From a checkpoint of a small transformer trained on Wikipedia: rotary positions.
Each number is 128 + 24 x the weight over the matrix's rms, rounded and kept within 0 to 255. Layers, rows and columns count from 0. Numbers have three digits each.

# layer 5 attention query, 512x512, rms 0.199, rows 55-127,183-255,311-383,438-511, columns 352-383
138127107126138134132121113151131146125119132148130157105133085103120155107136111129147136152138
151154129136100136101133154115123114122113109119127101088100116106096094124122162153165133124096
144146145150136141095120084113163200141146151125127140071095157129114122104117164121113114150112
132122127138106114125152125164145142160084131051119126137143116130148143137149112098159134127141
131107096157116115113150108110160059137140137128128112155175126132137105131149137086114081140129
086117085143105125145057114132186130087119164142122144109134111130090121124146142150128107125137
133133137107115145136135100115149119156116135113162138134119117154129147103114112142119136141133
130102115131165138130178136089112106146142125129109091145165121158154060121113123137170104152161
149119186155117110154158092155128087166115122116144143159129176077100129107135104156180068121130
118120146065124188097122135132105152193112108112125186137121155146114135181196074148128075119136
127105111193160118167120099109174137078145125152112086119098130132114127107131167071118165126145
093153099102133101090103187078145148105108186130158093116177125094082035133182102164141107145167
139138122196182169130142104103133118129135116103120133114089135199152088086069113079123129154138
130153128149127120127137085143161127129116120123126075132092081132074117154138139138130161124135
144139125164151072107151070173126127130118116154098089140087139115084117121114157131160149129158
089108096141155122110105111091102170143132143129153100136101099128122106146124109115159135127147
158116176139140150091138088165144112168109127146106113143099165133159136117121108152157087127119
136099105096142150117140153109160090125126126118181098103117089092146106127148094140157118139157
151114121139098131144135122120195121139141082183095086153128151135108152168105106129179112124141
148103164140147131106105148125121114144128130156114116083092174148154110114138102129133143148144
118126162108139135152104148102125121113107145146178128106116159123115143140051116117140111104143
129094131108102112109151108107087172114128146126157115087126120191164133137092106119103100171089
120115156136157139094137107161149136114142081083083100122069100145097119137160133122142146124123
110137108108122119166165148147133121094139106126107131163101127127111103116138156118120099181121
122118123139167131167105095153144131143140104133101102138076156109140174117131165132130117124156
193127143115125119133135118120157094148118102132162125112171128141111146159149133089123137132173
134134117131142129118141140117122133135098141142144100141075135155127123136161123142107117141114
167109099148120139106120127134136131107108088082083125164133162079107155122144145135157130102123
114154134176122112141102129153110153116150159107136130145149087120112126106134089095135173151117
132127130123130121076149140139139119112123143138150121152129138113107132146128109107094107182129
132098122164107112146113160169149092149130120179106116107097161134088142118129134164145128121154
130155147158112119145159120153143125110128116129147109150141122102110157166141161115111158131135
155132083132116107151116148152139155128117118142144094141099121138156108140166140119127137157137
152116142151107113139116144114123138115136155128118136117128091121111125120126132110146155108103
118146154103135136105108160111092125115108157141139147082100110117109145128147163109147107124103
148140123142114141110139094136110117167099119120144104104094144142131140128120139116140130133127
142172159099129146115107113140098140097096076115130056125131089108182124155097123075113138117172
132130139116151155144114108142148124150163134138161120115157106135132160136104140127120109130111
130120132116096172129126135113128155149104152102153167133169088112142088141173132119121151138119
105128137101144143149127111145118109157148125100111109116103113121116135134113103143121122119112
148168134140124127129136104103130137122094117099122148096126149123153100125152135127194153107191
157186151159121134135114124129111084163156130141123078130138173141136130092107150140164125090095
135146133130148137116136147126148145149154146145127137115129147123123147132140151147149134101126
150098089127175131141105145126122141132132115129129171103091102128143113137116170086139142127145
051121104155125111134102147094131149156128127137141093114125129108112164108096170149137141123119
081117094107144129156177165115157127129165138108121134108127131095139097134159123114113066119106
157148121096134113137140123138102152131128154070104117142127126131155116104116143132110104127121
182125095126115172150107171136163097140094094114128143138064149064146181155131092127109129150141
166072141140137164125140150108130161146094103091140114094105127144127159120125102127120114120140
139122102113102133129134104144149138113106128152132130096108094126075119096114114130059128149107
111155157120153158104206150076039121083126185143167172113120110198137089096109105074110103113142
145150135140133130127127115093138122135103145120112108129094156112118158119083184135155118111136
097130134094115133153112132131120192133136135159104152099158096105101142130093120174122131114121
147143098114155077156147155152140171158119085114050192109101131130133158140126111180109129109146
186130174135105085148170136202093113095177069128108119105129122131160123150129095103167113162111
141148114169143086145198111148125130125158111096110151150095107107112158120154117137098119112119
141121108123163105101115160144094124145147141083116127133121094135133142162134115120117081113169
158134123119138127102134126138101141139120108129102170127121073079095122123191142090101086143109
134087140150122148152087118125111164143156176111172126110121141166142110143108133099143126110132
161119056157122114121089142128103116177158130118111135147113128128169132162073117111177116142072
108169119154130164087148129135091120140151098121132113094112154113159153103135156120129108123138
098125134106115095122084168146138118166129117117105131095097132120149122134136096095152126187151
145125112117122109167116131113142137113153143121117167108085117141128128114135120121106113099134
090169171137084114113100146130124168118114135117130131083122090126137115124116146104091143156152
132145155140146139083141135100122152094139113111114128132148113126120181152110123123063083120053
154119131100128112181082111121142138100139103126157125136130127106139159146109158148149149182167
072090107137114130132142150090090177197161172103124155113155144140146127208179120089036155119151
097139151146109166135082118122115105117130139167089120091144128166129113067120100173117107110162
096130149119117159139152150133149168100055141119135139095174129171145122081055082134098150135088
105146145099126111109135143113114110103128206137140111142086139175142124130167135104118092125143
108135111150072163146129140112113140143174095101152121135158107125112118108141086186161134121129
090131126114155170119156132139088131099100124120143125116119138119187142124104127112188085116128
146110125120125162124131133153166177140121138063122200088112156147124120104134117079136122144097
118141137135141155130136124050091114135140136087131077099114121131136140137136118109121139094121
115111131125106117111085175147124165132126117089124100125121146103124123153163122087096181132100
087099127113170168090158135144144172111151159102096099140125183098162106109145153132075123124124
103117112136156163147116126136098086180090123083115123168144145105138153131185132149147191138169
189137148138097142112096132085103131165096147145152123108162136145127121153149151139115126087112
110104132173094105141117149225175076129140089090160142109150117075121118146172162123117163123129
131145145110115148136106163099156155119122083140135126128114135106153143122154154121076127078132
135111126159131158136090140110112159125115150112108148099108144147145094130088139081130137141092
123099167158096155117122115095107066120131088159098148152153147145119115083123102121140130101090
126136137136129165139141136120107140172128138135135168135163129132097109155183115153126086109115
140148139156126144116119117147157117088114130133109138142081113101117121135124116114125147111112
111098108066142091125102156086168117163136143125152120153140095182085106145157114117125130097133
138126133135140157115132151158145110109123150081116113159140098118131095117106138110096135120120
136121118144166147099147089156108136113112125133148126144102156116134102157168130132142120127124
131121142135112125118125102140147107109123096148122108136098125140147132099119161125141147108114
122136143116166155101097157138142149143149134124122128111121125145138114148121158136130140114147
139109123130145137129103110149151126151130156116135129168124136107139147108087125140140134135095
156102183137136188087090094115161105094140154112152168120111114127154112124166123103129140115120
145102146106098145083092127126122107141094136159134134153123153128077153185108102132155124116155
115142157121126142108097111109150107110136132152123118124165146188131136107126144125122112162156
130132137118115122113097150104175118137154189129167109135109126136140143113119145093136124131138
095126140132123130128107145099075155186112132151116124085152145155102152146129177144150130114125
113132134123149132126144134173147130130127134099123141132163148138107121153115135119127126125116
121093121132110159141142101122142085112134105111111111125120165146115124138149132098112132152134
114126137150131129123193163145146142131155119114129106150093169101162112131114150101147113131067
148148155114090119103150103157151094137111119119123134114155169125119120105149118122132122158157
113084131133138159087121129096141156141149159156141139120111111136105116109159166111102132142066
138124137144123090133144134118127107118122098080122117155130133072093084115160140129133172111120
103125129110140148144098138087128121107097141145161125123138090127104129160126117116191122124131
131160117130134132149095124120130132111150114111131104156175102145132151111148140128129091137151
123090118100111148121094178113152142154103112088134160093167101088149158155082074107165124128106
139108138199161132139168084150159119145116102149113091157124116126175113113145142174157153120175
117124145113121127122128108130157125131131104144105129155141128102170125122144130180108114134072
149121123117099122110101145131093138123137149145133112156127128107105132131130128096146138133132
137166132130115112138128169136121096123093124117102127153144149141138153150121108103136170092117
078112121128143121116137171135107141129138128131114127122121121136120147092124152122150096140122
148143112157165113128138169155086147149109136077116132145147085096153112103131171130131173122151
146145159162133145100181127140153165166148128114131141127120142114150113129120105115104132117085
139103117105125171163118152130137165133119129093120132140141108103115104101128133171149135116094
140089139118097068089123080121110107150121093098121121102103125122125118142145106154125137101153
172175132147131159110146133119101117145132123119137105134120141115125097083107120152169124096157
121149149145113095120114119134113086152191114144134170132157094103119120128055156107105092134097
119114122110143105144088126141138122113085130121138133116102152157096122143081143155166113104131
112109107102131126161130137105174131115136125128139110111142121105104153124101151141144118135135
126092129129141135150108122157151107128134138134127097121140104089112149124115158179133146142138
118091116167108146132134116101140100141113126149166141103112098130114148126154128123130120144131
145109107144100141103127127121108115115137145115125110175157166082161125144126136110087151122159
161130133128070104140136168084142152131099104113136149135075118122120152147130099123162138149136
143110116124123123138136152112119145146106112104155114112114082172079135135116122097140112131118
132085097136156115132123148146111121137132111114135123126115136150149118128116116125106104121092
109207153133100150149175142079093126178107141103132132112150090078131146068097114143169138101090
108090123135079089132151110136137146127119129176088119132112148161077135042110108122114076142131
071097132107104102137070109145162131108109133104143160131161135160133139151142083138117131128118
106087080121095143051048129134138142107136099135121166082097114151102150112119142142151154155159
088113144143139118143166064134093118120155148123074154129085116097167118081114139159121159119118
116146104143175116133105141145088113155107157159108119169099158109144122159113106135128119128159
144145180128125130110143077151109080129132125140097119157139076180125100170132149120119128134145
142114156138123150151091136117108134159129152132114164125132110131139097131137154135154096099150
086141135122105112124112129117072140112105120121123127108100141149080158116144100135113094098146
103178137168117119131097216136149183130110120177055110085087098074160076062074135120188091169112
137134114150141120156179160136156179114117180147107108130134118112142107126096182093127082084146
095126118154080128144123148166127096145184120154116168131107117093062130123163142164122159146157
129133155107112173071139138140155160113121125076159136115155137161109157114166114128119127136112
097118107139140126085111138123108170128142137144096089071117117168153126131121177162089128145142
090104124186077137125096111178141154158075131162139183108088120097069154074167132139158030138151
140152144112109091124140125143107125085154119137130140106126133128158138099111084110095162134122
119131102108168140130124150148110152119079140117153133130161115094144146114119118167084118156164
157169127113109138195087137155148123101097114119119136146110102134110131153095165119116187126121
166165173116093133110153117094126125149115110127120103145113111151143121110089108144096139166098
115148090104113122125182117136110137150108150118132150156152100136148143163134143119114168133149
138139122138129130152152095098128149151105129106109127132105121124151138124099094114169134143096
116124169111164109130158109141141123145137101151114141145097159146121146115103097127114101124126
091104084142162132142097149138094122164108150097179106142124096113117141124107142109106113137135
126193117140138120112124087142059167142118132175126088095116096150129119094113122110142091137163
115117131162151108099141119145094151124147142105118110143121106116157122127136134126125160156132
120101131147114127139182095072117151162130070112085148070137110104114156097152136158113088134112
160136137112146122118149173181095106089152129157087147181129137143122147110133071161135128071119
167154154100086175139084160159127198106139118131169130146186079163097111171078135117150110116127
160094112112139138128143108120114100159110179122102133087107151144130130095129114130131093113161
116096122117144140099116126126151161118104134131123133099143098107142147204157124137109153117130
092138142187111134158112174114146155105153126154091181186111115086093141112166121110097140105124
135123125156112123072119128093141160131106122127178120169128115131137131133157093139170133117151
084151147107150144132125090164146123145125121142168122142158112156121120125083163113139131116135
128134131125150131123156150108162150097111153152144130152111137115143116129139160114131110117091
104114164119159121108137157120109151102132109189128079107105161131162103112086133118106162132146
155147165138139152129126160165132161129153106122128119132102124117155080116087129121093126111112
093118190086118095128134125143122129096129146127175128109134112124142109111138118118143111143113
097156131146144132122127104112131167096116118120148105168115112133144093149108119120155119089096
109131107128182119111148126144136127108120122115151135150105114126146091144101128135138135105104
153157103145105164111122140110138159159160133141157145150112101130124146123160115101124146155113
113133081087139124102105118154150159109146163094155138146077120124139120131093114151170116144112
122118109101100105115112106102163136086154131122146106129177131101133106102145129070117132134142
125178121172126112112144113123140125107107113122130143140132116172137085152112085133164128179152
133150130137150146157142143101155121132139133128148146149118118114110154125153138137134115107102
089110149140160115123096109096132129103117127119113101166138152090126107138145127119091123140115
122112151125153110143109132201117122140138097113097123142123139110121121113136124150121128150097
125129099128095101162101130138128130189120158129132122109090127153105144115166161129161122152136
151121140138102117124134161123120124115162149165128092103123138165115099141109135115112140128147
163175157139125135101144137166118111150158120136110144110131170116185123073122127123113087159141
095120124144106111106100141107151113110131129165148123151096097144110106125131093098137136112110
120143097104094070138110151127161172111079154133152097101131137133141119149128130123095146156188
115136139127110127113137116124123165104123090112126116159148093120126121138127117131115138136142
107132128103118116162076142145137169128128154129138111119120118115118154126158128153139099127120
140093104133090119158139159139120081122128091116182125149088143128121115114129074158081168121169
113134116137151129086168120184099136128094124108120126101186118110151149142152128151129095133119
082135109130157113128154128132110147119155104119124126130086118099130110115124121137150093159126
165120163129121138165121162117132115121148115093149127142114121151129126124131117134100149108146
141119150122136150139159102140145117091102135077085131128113130124141119139109128109067172122105
106127093149115106152116128121098133148123118147115107126136107136132138130143141125156121134122
081128102113132112162138134079116151116122143130146113163130124090100151133126134082092139133141
114115147128124107141154133132140124141152149117153146120122147139140124157129112125145121130154
140110135129170103096147161177111163146131124095116135143124103114151100119136124140131141090108
101160173133123105064093084151122123128111143087151146123148190132153133170162133126105125168144
143144074144117137095140149150118154149103136110168119134111115116149046117121166098143123147072
111166137177123124125125133117095118126142167169127112155183159097113130141161120145117138144117
148090102116108149131091155067102131112117141140134138113120122106090127087114111140161107089158
103129113128113134128137128124108108131116146102153124109120099129106141123109167147084163092129
125127129149100129123192098141158128100109189166138104103119107132094109142154116168079132106115
098091133124136129161128126070159105120123110130119119127091162146130136137160157095143125118130
135175182142131123109120125120144131114099103108109095146114172138120146127120083093122139144137
108130068137073121167145172142110118169102172140149096115149107104073132158150139124116165160106
078089112125119130174127111125106133100118118090144150122137161127136101140167117121173117131134
061107117113116128101160133133135096111166138123109123157139165058115108131092139127112091159093
139196156144105101114173194141120142112092124141132121140107160104123094156120180089212139138140
131140116123144063107122143141091100063101145128097158125100137120090113120107109162183171157120
116086135085128086132121144080160117174095155086176135100100139125142124147093139126155101150115
139080099147150124159125074091170111127124123122085133091155075122114119129144094116068117145130
150140129146120137116126091082138163139127132160108116113146146149098128125135152132135102112125
100141108097170146127084159121102139111110108152150104107125076082137096153132125130121131136196
107165120128134097137102096166144143119113134142136116111157117143129172142113087084111146133166
104106122121155110139135127152162120058143149127121170134107118172163123135097093099133145121108
117101121156159129173165140129091127164161135119166102109144082118144133127141157119119119123195
112197114120116100128152110173102125098146159181108144135106112102110118102103095172120134134113
140158144097122155112156166140091134088127162156125140152124113122133130154120155103109126109116
109133142132064128145111083084154166097136125154112125140138120154075170158175108102102154166127
099132100123136126138108120095112092119112101155114141155149121173165107115120132144141116151129
137133175142156138114106139133124127131150148138121129138161132155146116094186133092126145165091
125078129073115158096101121108096114113106138178118103122146134135129151130134130118148090157139
106138128119116150121137116139121158087135168101134127157108099116113122071111138160087116129113
114060104088121063180089146062175135092121096122135094101211187129119073094141087145102113156091
180133098107170165152113086149127089136164128127142125164115137147135092097090095144176156158123
128209179126154152146125119154141146092129115134116121130096145142137127157122130114122132141093
147094085069093106121148110118154140134113114119121126135138130075127129108124115170144156189134
161117155119124138153166125127119127209156152055153144108134163119121088119119093134106148067072
143120126157124107124115126114123110135098160088095103171190144130113134075126150079110114128100
170141111110149126146117114144133104131111097149141153148139126162162133074147112130178124126137
127255202145158183084148141107120104116165171155047124131066198169161146126113144158135125138063
099158131135123135158121140106071106172174096132096133180070120147095149070127120131114098110112
112157164107118121156136153124121125136141130122117172189135119091086117120159122143095168092097
164157128119095117106125131104137136126113144112066129151094122100112117114149137112080118109128
169090124144120114163112122151131099109139118121104154092135134158169109133141110144128145133152
136144130107114127097101121114121096137109141137136165115108118136115102139133119083091102087123
117138090133160153141131155141126133161165096125143172127158117134100161166150148142109145128120
086115134109127104124105103128135121121129078168169139137127154154116130148146148120114129118153
095093133130167142120118087117133138089144166156102124170104169119147143147119115105144162101085
147153154154100141122156115113095099117113099086141126131183124123085138154104078162115110146129
112125152123128147107111156136118129144126160145150155133132118140115148123142102125146125116132
137143112141118137141122121122140108110146109114107105137115121130134118137121130113129171150113
141142125127154173065150141157121126137140116145145137108162108094115105143152132147159097145143
124138127130145153142123130126093137131102136137123141137125122137120123138127129117135141142128
127130129135129119117116112106099141097100113118140120143123095121116144143133160094116134116099
129152148145131127146134115148140127117099113135129075135133140130162107144125135136123138139125
131142113134145112122127138131124152115109125125144115138140130126145143125113139118108128127131
105113114139137137101141157138145140129128127128126136126107121087107131124120126140142142115114
129127130149115144119142132162150130124111126127132101127118121092126090114108151112107112133108
114117141097109168124118155138102124089116108112110140109129054137132162133138116122114177127131
131128118138138165139112124170153127129115113149136102093150147119163125134115124127131102150154
127122121127143106114112152096152103138127160132130130105127132148142153139121097110134114142155
106115099102117097145096121100157145142122152104133133129186112117105165123114095166118132101125
145110136121133124128141106131153150106140104137110141133115128128131101127117143118137148125081
128160107150121128111151108137130129127120109118128097118166151133137142126136128141135111112117
097135136160126129114122117127151122153148147155112141149108139127119085150151127108106122130104
146131155140133122103112141161137131130153149145123140108153162145141137104163120098114115150145
141124096111127134144115188156134154109144134124155137120099115137091108129143164119152122121099
112114135110107123136121108098116155134095147102143102143108127153097159158098117137146152113130
138140126135101156123146134112116159112125116132126133142127117121135141120158114117129112120120
124132138121119136143130120152144124159146176147127116117122120142124141146112157150114090115150
146151114186097120177127144118144169197121138119157129114138130127121157110104085125108115121144
157116182147151143110172083162137093174139151112125103156181160128136149141125141112114112137141
134109159136135101147108095094102127149156134137127110131119125136111135106155135154121130161107
165097140151149136166134124121129124141118169112128083157169117116125123143110140140101128109114
147176138110132072140147125140117144136137157106121145086104067152134116130136117136136104116103
156115129116157149124129166098139113140137149140143138121102129137152151134105133118136106132119
110164115150154071133135147076119171139143130124140099167154130103167105119118115130075123113156
122118104122159133090137117135155132116152166134134150149105127116088114131114136102141120148098
102128110089108128120121116105078114133118158103168088130123133150157139180130159137132127156145
141118163123161126120125136065128091128147142166125148154135131147138109166144113137086132154104
142134121137132107093191123145146075130135132113111121158125146072139097108170177130135085155130
097148079151150145114103156138075164131146151124129104132119124164167139155139153150143136158117
135140090099123147147116150188135073139092148160131133098114137117074115108149129157169115141101
146100117108109130141084147064148108137102137141118138099136109150114108144116135102157115125139
117138071162190093157131084117106121135122141104123110151112099079089143134115120146122142115124
135109100127150114144134121107137131143121068146074136164054093122119144106155112095129075116152
091152101155111137045125116122112130134133117145079154135059123133097124107115080123132088132117
158158144134083091159096114128156098112142112098102087168110125112123146176140108110146147133155
122054154099106144133110165144090120136124156090149128099112125156074097101149137114142094173144
175122107153165121087086123095147113087139140130121085152143143165144140134052153072163111116126
131141136162146188143119185168150169131132129121202154109144116125134117132145177134143153115114
187105139104122148155107117141146075107141103164108199115048136159106191115098128101159100170121
103130148103139151149112095118178114129096148126112147135118104122081080150126153126098152156114
084072104129139141136086080133093104111121124115080124164194104112125122110152115165113155127133
106107150127087138149179140153110131106159108123135096106123138132042191161102139165164103135165
139101163159135127099111145156143108156130145083137153124070131170141138132117135149166097105133
135126122144115153136116139123092108128138077164133107089123056108125140165127128113148136121115
103151060138156141125132141135080151104117111110135120111109109114157122154133095101121092104134
099099156108122135137128123109085116126114135086134107126136135167142138148110105112189137115156
139097151119105151186126154122140090084107149119121145158140155114063110127140146173128166138115
192145132082086157112090113068116099164120080180079130125086122125134116146179114112116143137108
151099125175086124119107133167119154175125118125148142141119179087115135145133144178099164129116
162131130131141129158139129163166139117112117121120168151168088105177135111102130120143168167121
147127125128083111113114123127112147119143099132134126077117142168102103099128105105149122091172
081117126088128168141088185128189118135106101127104104140118119089131139066092120163141096144098
129184132115108142171152120140128136116128092096184150141160178115140104169095115120123178103115
141143102163156077109098145104106134099144134172115047132150057102143120110130118103132130176187
117144150138148112161135137135116116115098129152107144141129131132154129095154124130140103100107
166096140118132116117116128099142126129120114120131115100166091138190168130130134143132075135082
139109166082180158107146108138135084087166161109131141103088083093131125158169116117163152140120
134127100144165126141152081101133123157124135111137125134103100190138105128152110132146121092126
167110153105155110163144123163178113154116122114105100112085130140114143105113155101162113154122
144149118108156124153143132169140117127122103129185146116129140107157122115140128104148064120114
# layer 5 attention key, 128x512, rms 0.183, rows 54-127, columns 352-383
134167175194151161171094090166176126137107138155087117116144134150132179107063072104104118162140
119117167155078110157134128158134129083093106095111127189095140106093056120152146137153133146075
104098128105052121151169157091139165114078186107119149149117115118109133118143124146152114105158
100159110177103119122127166148084084162150064095087092167138150082136113164145139150089178122065
134157184115082133092143120101151153128159076175101177117069127105104114144102077122109120154121
098126128142164137126102090090105178130172106131135200104155141144110146138116123144164156214140
134095113083085143116089136101146125175123112126080106159115114132118122156108106129153094148117
144106123136186126136087092110098119164138103114127124081158171171126130140108164062166149136167
138129116120139076119105113096102134145120147147131124121099110186102161150123097126113100167133
139192112052127145171103109138133106168148135127171120128127136156125205175125118138105146117144
167113124135122072130117142098130128121128129111131120150125115107136133115132130154166134115134
130137125149135137119135138137123139133105098135076114147140118134137142116147121099110129122137
107117145131103136141111120152101159125141096132169120130142114124141155147141119094120116130153
122125145149133135125169104120140143138127130134108118146134107126145151098123107090113149135128
135093162121135161169135118145136149122160139167102111110137168097127138088123155138098129108149
142144167156132159106111123142144107157139142156097159110140144149148151128111135122126114180128
129130139145102124133136156136152139134149109134154122124107156128146123118107142129146139103113
128120154122130125136125141122136101095155124119118091137104129120117116129113124141102136111126
115131082126160129119104153140133120125108135144133127098122122098123139126143109131127125124145
130144124096160119087124138101154083128119160116135149116116146142160132121154197149133118106087
127140102150139152162105128131131118106121129140148107117103157205124172149129149131141123113155
112125135139128114125127131116108142123144122125087113105113121160111104123135114128128146120116
149119163108129121097114120184154117147142157131117118125096123129141113099117157109112146170130
143106124121158097153130125091136174108129122070119128118129032150109100109100113075057103076143
150128157157126089125098095092135125131111121128144115136073125097159110131139088098110147113119
122131140100080109133112144119102110130139126113103156120119138145093110130093147127102109158099
140133135128139171099153133091142108128099177133173130117107160139143149121090133133155138121155
102093059127121098186126117140133139164142113122124134091124092161124138109079135075202113096125
117117162142159109105120116169123123162125130141132154110070094150117123127153123135127120076113
125144153112180133138113107110106122147151134142125113134120119110136126148145134125124114152117
109145155128143125127128146135093125116130093125110154121115133125138141111101141124137115130121
175115163124118119123127139191098104096127093178132143124088139137151109107180138181157114160153
172116122094123116120146138135095152134127128099151148091102135125132114110140080086122102111122
136138164133126177129121120137128116105122140140139163133085131128137177137111123109130134159129
125106126123114146148067166174121121114121121171117148111140126175136146112106149129104134151089
106116138113131125092103169133086130122086145123186069108105163093151153142129112132101134141152
131122111143112162137112174110185138121108143127173131108133106137125140137108114109119108118163
140110146121109087082181128151179111093137098141116121086155154135125112135094129190141150133143
178166144140162176112151112145102127124123141183113130138120106110172159141131129165098132153171
127099145150133130131134136106137120101135127109140118134145115108160159130112153126108164115140
129122153125123112162147191117095198151128154227129169144128148131163162108086115154105126131109
129176120135152129129154154162142103101135089149115064171087134133171113127126120119111150158091
141103130117117129153138139158146104083104109146127133160129078108151139098158149147118116063144
122114130133111133109146107075104129161102111135127131111124077170127144107180112104091149138135
139137102154120093124104136155154082136096122159118149114104166128122102115123109103090102139118
143120117131095080122104099083072106127123106116121122100137144165122137152123105166146098102122
132089135119159114138152134115120169131126149135125146067136166135173068094154163061145098078139
111144146123185066161154102145121151147158166132134112149128158124112121100181157142154129140127
121164159102130153101114076153114099097143162127156130141116103140113136167128177177141133123116
122107115122139129134149143102150107152129113130139133120121129139137071091122138098125076081150
154143092145128109136114121200096121112129076165122139160151108156101118130127072158148143127179
136160085152141122129155156131158118153146152101172164099135140153163130166157123133110169159115
134068148137098138134095088146149108128132101114077142165106099106095122111095143089096112155167
134121133145110174145155117174151097133104111147158124137116127136066154112121166141102098139119
064090137094103121156136131042087152110085166109057123157151163153184097087117117112114113148062
143142125111104104150108128120171108125100100209173105150132158120108134097125076102075109135109
169131187132120145143135122103105085148178150169113110148114159146126164075128140128125131136133
115179123132151151160144139145167136143145139121112088140122133119160085134132130104071114161109
132107092100112166102134155123155164145134112113105118091159153110138162080140137167123119148099
134119137159127102081150121148138116145156093128106130117109140100125096141135168116144139118155
140155141124089148158143060141121138165144188101113172147101074162056180132095138106135118129150
109148140132115114136134173102121118116120119116132125133151167149170120113149158152125121139120
166124114107152111095126081104141160113110116155126117116105079119134142108122082129137124125109
118171130151140082154133101166139131093128111157168104139122174119119125144156143149123134150134
137115121146126141147123123112162114077131078155143175163152157103185099155128129086124107133091
202143133113112157150160140130093169124133147131141147112112185124134162136156075131126132082088
158111119113108139121126117108151152178115116146120104187114106092110179094118114157104160136135
074111077071094102145094109147184118140116147115130145177057097088063130136124129152158174103115
114120157134156112123146110163106167117170115159165054168107137141136134117145093130113104116075
116148090119108087124099188142117107055127130119148105153178124118091090106162106186150174103146
126085172127144163111124108095156095112156117070141139122163115139109140145163146167178174137101
124119123097147136149137135131116116172084123135133162131083126092140155074121111121137136168119
136148134092121077094123118115131123122096177159087103106116149113162097142115155101167133153139
086132175114163119099159132124132146165135101152069115122056083101121091135148137115131124124087
# layer 5 attention value, 128x512, rms 0.18, rows 0-8, columns 352-383
122115117127161100091129172128176176138134109104089161119122134136126130150124150107117105127115
142132138140129138143129084138088127127122135103125158158142130141103120158134117138178145128130
126130142146136122071135135100133158163134126151137089149126120127133155141085138154092119123116
078131126117107106123129106126166131142131122159125132143121129124124086110148111127148127147137
111151140102097136100098122119114097094134125165095144075099161100141126123163144175117117154139
119098114124206097135164102069157103166149164147165089117131090145142105128149185105112145117156
116124129144143163194106162103136182166104132091115174146137119120193145088074121139126185109125
137118125154141152111179112103143065162137059109131100130122104127145135106111144159108130120141
100113148145116134165143152140124115112123087128121119092132134169123146124179108113130127139095
# layer 5 attention output (transposed), 512x512, rms 0.276, rows 0-8,128-136,256-264,384-391, columns 352-383
098120120124105111131109140139154129130105131117124124153136108126121116093120141141120119134129
156149147145131140072171144122080100147153142122157151147165094165103086128115115144137108152110
119128131114134154118124143139134114142090127127117103127152108128174134164102163120123101084146
127067155166161075124138159118170140145125162131127127112124155107157064141140087113105100139155
148181130136106149092120119102137121132154122133119117161130135108165102119154103144120135109083
099164122132140113130145122130112115173087137146165145144144129134122129134130152110144111143111
106095116121163140146128128092110156147119122147155110157133132103159143122109147086175154152147
119088153149123174114111108129143087116098130119124126128152105137101129131119138117149083124102
140106126131150112120125174091152116098117123149131106172130146161123127107101132110128147138109
134116124120167149158157110107144120130153154121082145134129141129116111159137180117138112124123
091168106116146092130111118084083131169160164126162094159162153130125143098144106111116134152143
133064115109141090143100153081123123148115150114180114135118135117114128099105122147092139129151
137162099126118161142093101120149091153134145170127137084149112097109117082146136141159147166079
139189152112107170125162099146072136189134123112114153139072109137133159116158115166152108138155
146078080157171113101134145057111100100156147144169076128129138101180145149133132106118090118141
112122131124152107173110176086174119124126113151135117132161169120089141105087154144117131112129
151186133119101139170150127115075075097137111170154091134136108140164107111109109083124113124124
113106076077124165140126137097129116127128076124115126100122139130137135085124083147115082133138
160165146107125117097140156169127161100112130148121113133133139140145144117141128133132161109139
119117151094133107184126135150155158120098108162139158126107105104134122186155132116113149126113
112090111177152124151149158172161130108176098120107111147085133099123118185131090078161131100113
127149107129109143124153122104114170092137085129135129144110134155099088111139098158119146110147
135064145154127082156146154157153129144120145121141138142115180140081146084096157132125076144151
142166159091135168153123122099144126047153099128062148125096096134147125107136129087134144139118
137193133128073102109112146164166139125137127092160122119131113200132115134128069154114115175114
136026150118138147151090127158159155151098119108142096107090148135144205124124170138115140125122
119091140191129119097135145119088136148128137159168139071127130106108162115151161160088104132142
133163112092118096128132137126097086173138113140154115147065093150099143154159104102084112150109
119085148119133150134139109117102102170124113144134118122105144140112113117100098128147110140125
152169156111115111174108061119157125135149105137118146190109136134146170108134122116127168153134
128121124118131101134133122080108107165128157106094100151147163161123130145136080109116146105144
110079129098103140146094133140192142140131149125160141132105099101126125136125146149149145131151
172155135057088093123123150116128137126161149117092132174066174158109127137139133130141088127138
131187148140125148072120087133059144167108147118092166145130106150145063145145133124120144101158
105095140152142112108166133125136144126146128124120129115133157101108092139166111124139112141108